Weights of a small GPT-style language model, trained from scratch on English Wikipedia: 4.44M parameters, 3629 steps.
Each number is 500 + 50 x the weight over the matrix's rms, rounded and kept within 0 to 999. Layers, rows and columns count from 0. Numbers have three digits each.

# layer 12 MLP up, 768x96, rms 0.388, rows 33-61, columns 0-95
393528437512545589563465505472430413435465511490517578433504522516629514501474436493490527577477487475453425534442505453547498423601429460532545562375509484480573481558545517402523469529472477487467566494431444433603491421480488488533436479503387476534472508427512547512428492520492631535
473562582564573548465611480456567507498536520590452483485422532512464427524467454553533550519499573549507554687556464471579504536538564511492409463505491524525421492412482475483487420392580494573455523423554506558510473540561547516521475482453517429457467428513427521488536430516419397377
556464579511511561490527510598473563487454495564527535521639528508459410555511576465473540499477520427510496494524430559492442597437539459489522524506508482530470417473559489411559419515517541461531518551455497547537465540560472513403506475418480519420579410527496491479460415466511455477
508472553484512455621496541504486456497493439499537472441483569445492466462450487511529547551558452551530494528424521504550482544545486476419437452483498465534402555525530458475433433545454527530504485415546539455498497498472518516466532483546500482449423495482592500537563547452492502380
458446553513515376442509530447477417553496512544574480516475436443554537491483614452434506537488526588415513503449478519528501528585549490461529437434462582469459477474504392422419522474479394420532504557574479494482476544481498566483438525534521480489501522424502438567471464453507531470
525515507474422528447443481467484443480602530535555553527448447474564452492487483451500388565500513454470556502521571474446507472495463472599564437521509462504608528464517410463475528505383516544463532555518410430507530505508494530482528465470493538523486541503614374513579513519454494546
528534495493459621549545541481441433418479496403434470444475538549497407531529576547537543459474567483510542396465425498568467516585576492451513466476538497544471497502533475494498493474473534445479505605522483484466484488497478445524551515522537390571550506459536561511523466482560506513
521468558574447560524559470544528507487519461489431531408471416510463434516450444452543462330500513435522545546588513556414482519536462457502561422460449450472480522468532422476522461570522528424484494625527478443558491500467440521551472524547409529449477485426447584521527416508484414559
497494431560458473606535427458485449580417475552425575482508504516489516575460473473537555565630540599436498417553549509490479423415450612523478528399525593478480565567580563483526466470596479548508572491493488453520441438390523607506531557482428602492442451497449457510467553479474528456
588434423484523481483449480550478454479505397452442506454464578469489556592493524509474522576484541428543485491510519560530405458543580425483486505432513554530503469572552583459560440459458543494480469567458544503471491393592563523499553434546422489474441472517503492449481482440458527446
585525480546513506486473505461491497492523469566561542454486474371498506509492527489515512422530511498535599475462468515512499467520530473522500458499519540523503606569593452428421454511488535554470559474449442460553564408457485470378498334510444368468510563569527548489602514523536445517
564545498528551575529446545517528506495507486503412545431571535496484492430503477536493569535420479495391501502497497565457436460438528492518562451612510486484470541488485465572508634598488517527512474597489505411539536496587515510497471469498514554556476522463577456526402499420535421466
488504527550447475492484569542494610528472447506508590516500524420479519477421505467477515525436521554558548522538511507503485495526451506548496486514429488414456544573557455477567430436527455537509568531571461444504503446485520561452522496543480487458494437566432465481521517418480518482
543514549494515456498406448492595506448492457506452512509517539556432504567497556488458479390517578481457478602472509446504449482541492473506582471563477514502494529505510403481497434533445523464407481567557480453524464536571470480495530468482502610430553504482558584520505409543531524589
577591417481430500550514509392490549430526465500481429402528451502532478495484472433475467471466492503490535433472608535493518527455391542512577483500495467498465512558531539504484535518537389493528547467424504482535532484579467491501455511496448503512573418497581464535523463434440552505
537438591538535392552551566524502437452424514493416527491495469503444469510451446502455533460493607466498488614478535455527534590504464565521584564467521416490579507455448602451536531447617467477519410510532542539517413446528587521506463577508467544483598470472540563529497478474509549580
488524505478566459454476426479462509448446501553529507527441577520453481520529525451508470534554510553484462439477398446398492574475534448519378464471495484490541408564544476520521468503518452453491544553501416528549603549560410477607552397462548402525519505477585457494549519515429601500
518530571465493450471502513429552423383432459524492523394426568523447450551503533497436498582579629487489527413399430357500456511625575445557403386478603492506563527480509541480419554465491391451503469646502505531515445441533444370489560563447580381520389531526509525480507420428572440439
487559558537519464421551536580551536547534424583495501483485472499508457481514536432552487516545512430543549572535557432524506495430480447371571560474498525502464480442490524469529449382471507592457470439444482481480535517476509590506480493449509591581531392530462544541464481575496477602
449437574507470405538470613418551479573483433525596592498459509469517501506520484488494521531522522469555495503466537530487459431482521440463437500423503574532610480552411504446524498533389577498581609514466494499548488539615438561493384497446535547394482498472590520531513594423442561498
520510370410462411450596557560540552511410473489583415530566505557425518519473463390440491536452498455539465462343559425399535499463474507467439418500439524379394447445504584526537488427576573518478596472485491396491552523458521498400428448512523454400496551458472521560521421513406516572
484555496572489528537558577513524420462505509617521482503517491548473460469581585511460503469549492618449419497520480540500517486547559483448452410580496472579524461489532513477382501477420520467554523484503521551512436403495480505492447454566363529494481425432473469508509534442523547471
582591573485519510471513569395426423469586476580471558467494476540542538462493509391509496535585424559504464529392519523415419489654458501564448429459478539377465503485487392451516462518523442456525468520509482567505522384528552523404570491499516452573516486494503532516461510498452491511
534453553546404499564552552467549524418525484485503508414535576508435540453456522531575437526507464556549489470490371472566441500447485431478490557524480398504467502473571471432485509464552552568488545550549472574434471433500488516458424496500474584483474611492392492469567523535553580471
459651483471502565532547582490469421562522515542426485505504479478362567577444526495463457479553447457476452609504512532533492488504479541554495453557479460440543488510537491412519570392406571475555616535444478460564474432531492604484456478548462381474633475483480490561542427532478514407
489509435500504526562497522450475489492592388482604601464440526422503450606549441494510555478596483441466499480579405611489509466475533494534509451531606527439439436518575475499482505482519619425520401487477500536596527501473526541530470543531477484555427446458575485528567395469471530474
450436506488503468501524509469420442602445489556401585451468512537532509576453537580509520519499514507536548495466398571442462489515518532405478535461547470530522477457489446567532500452415568448491553583552517536481562516463398506448544543466533424474442523523458512488509503452433578490
511364517524525467517540486459413487544429557480524488433389510514571468498528524414474473553461554535568526480508491515548470568442526510460464498455498517484489541488530494488467474531445487513501570491505542547447496461486497579466459451531528498538542496423439514531416482384547489525
620517533566516530528535508485466605562512499513513509426474519485464507515477600556475549544459435465530410483470521407585584460579491529379564430394547465449481511497529438489555544471454497519494564550599452499425520490462510516522481517585469463473555456500459465452515516508494492517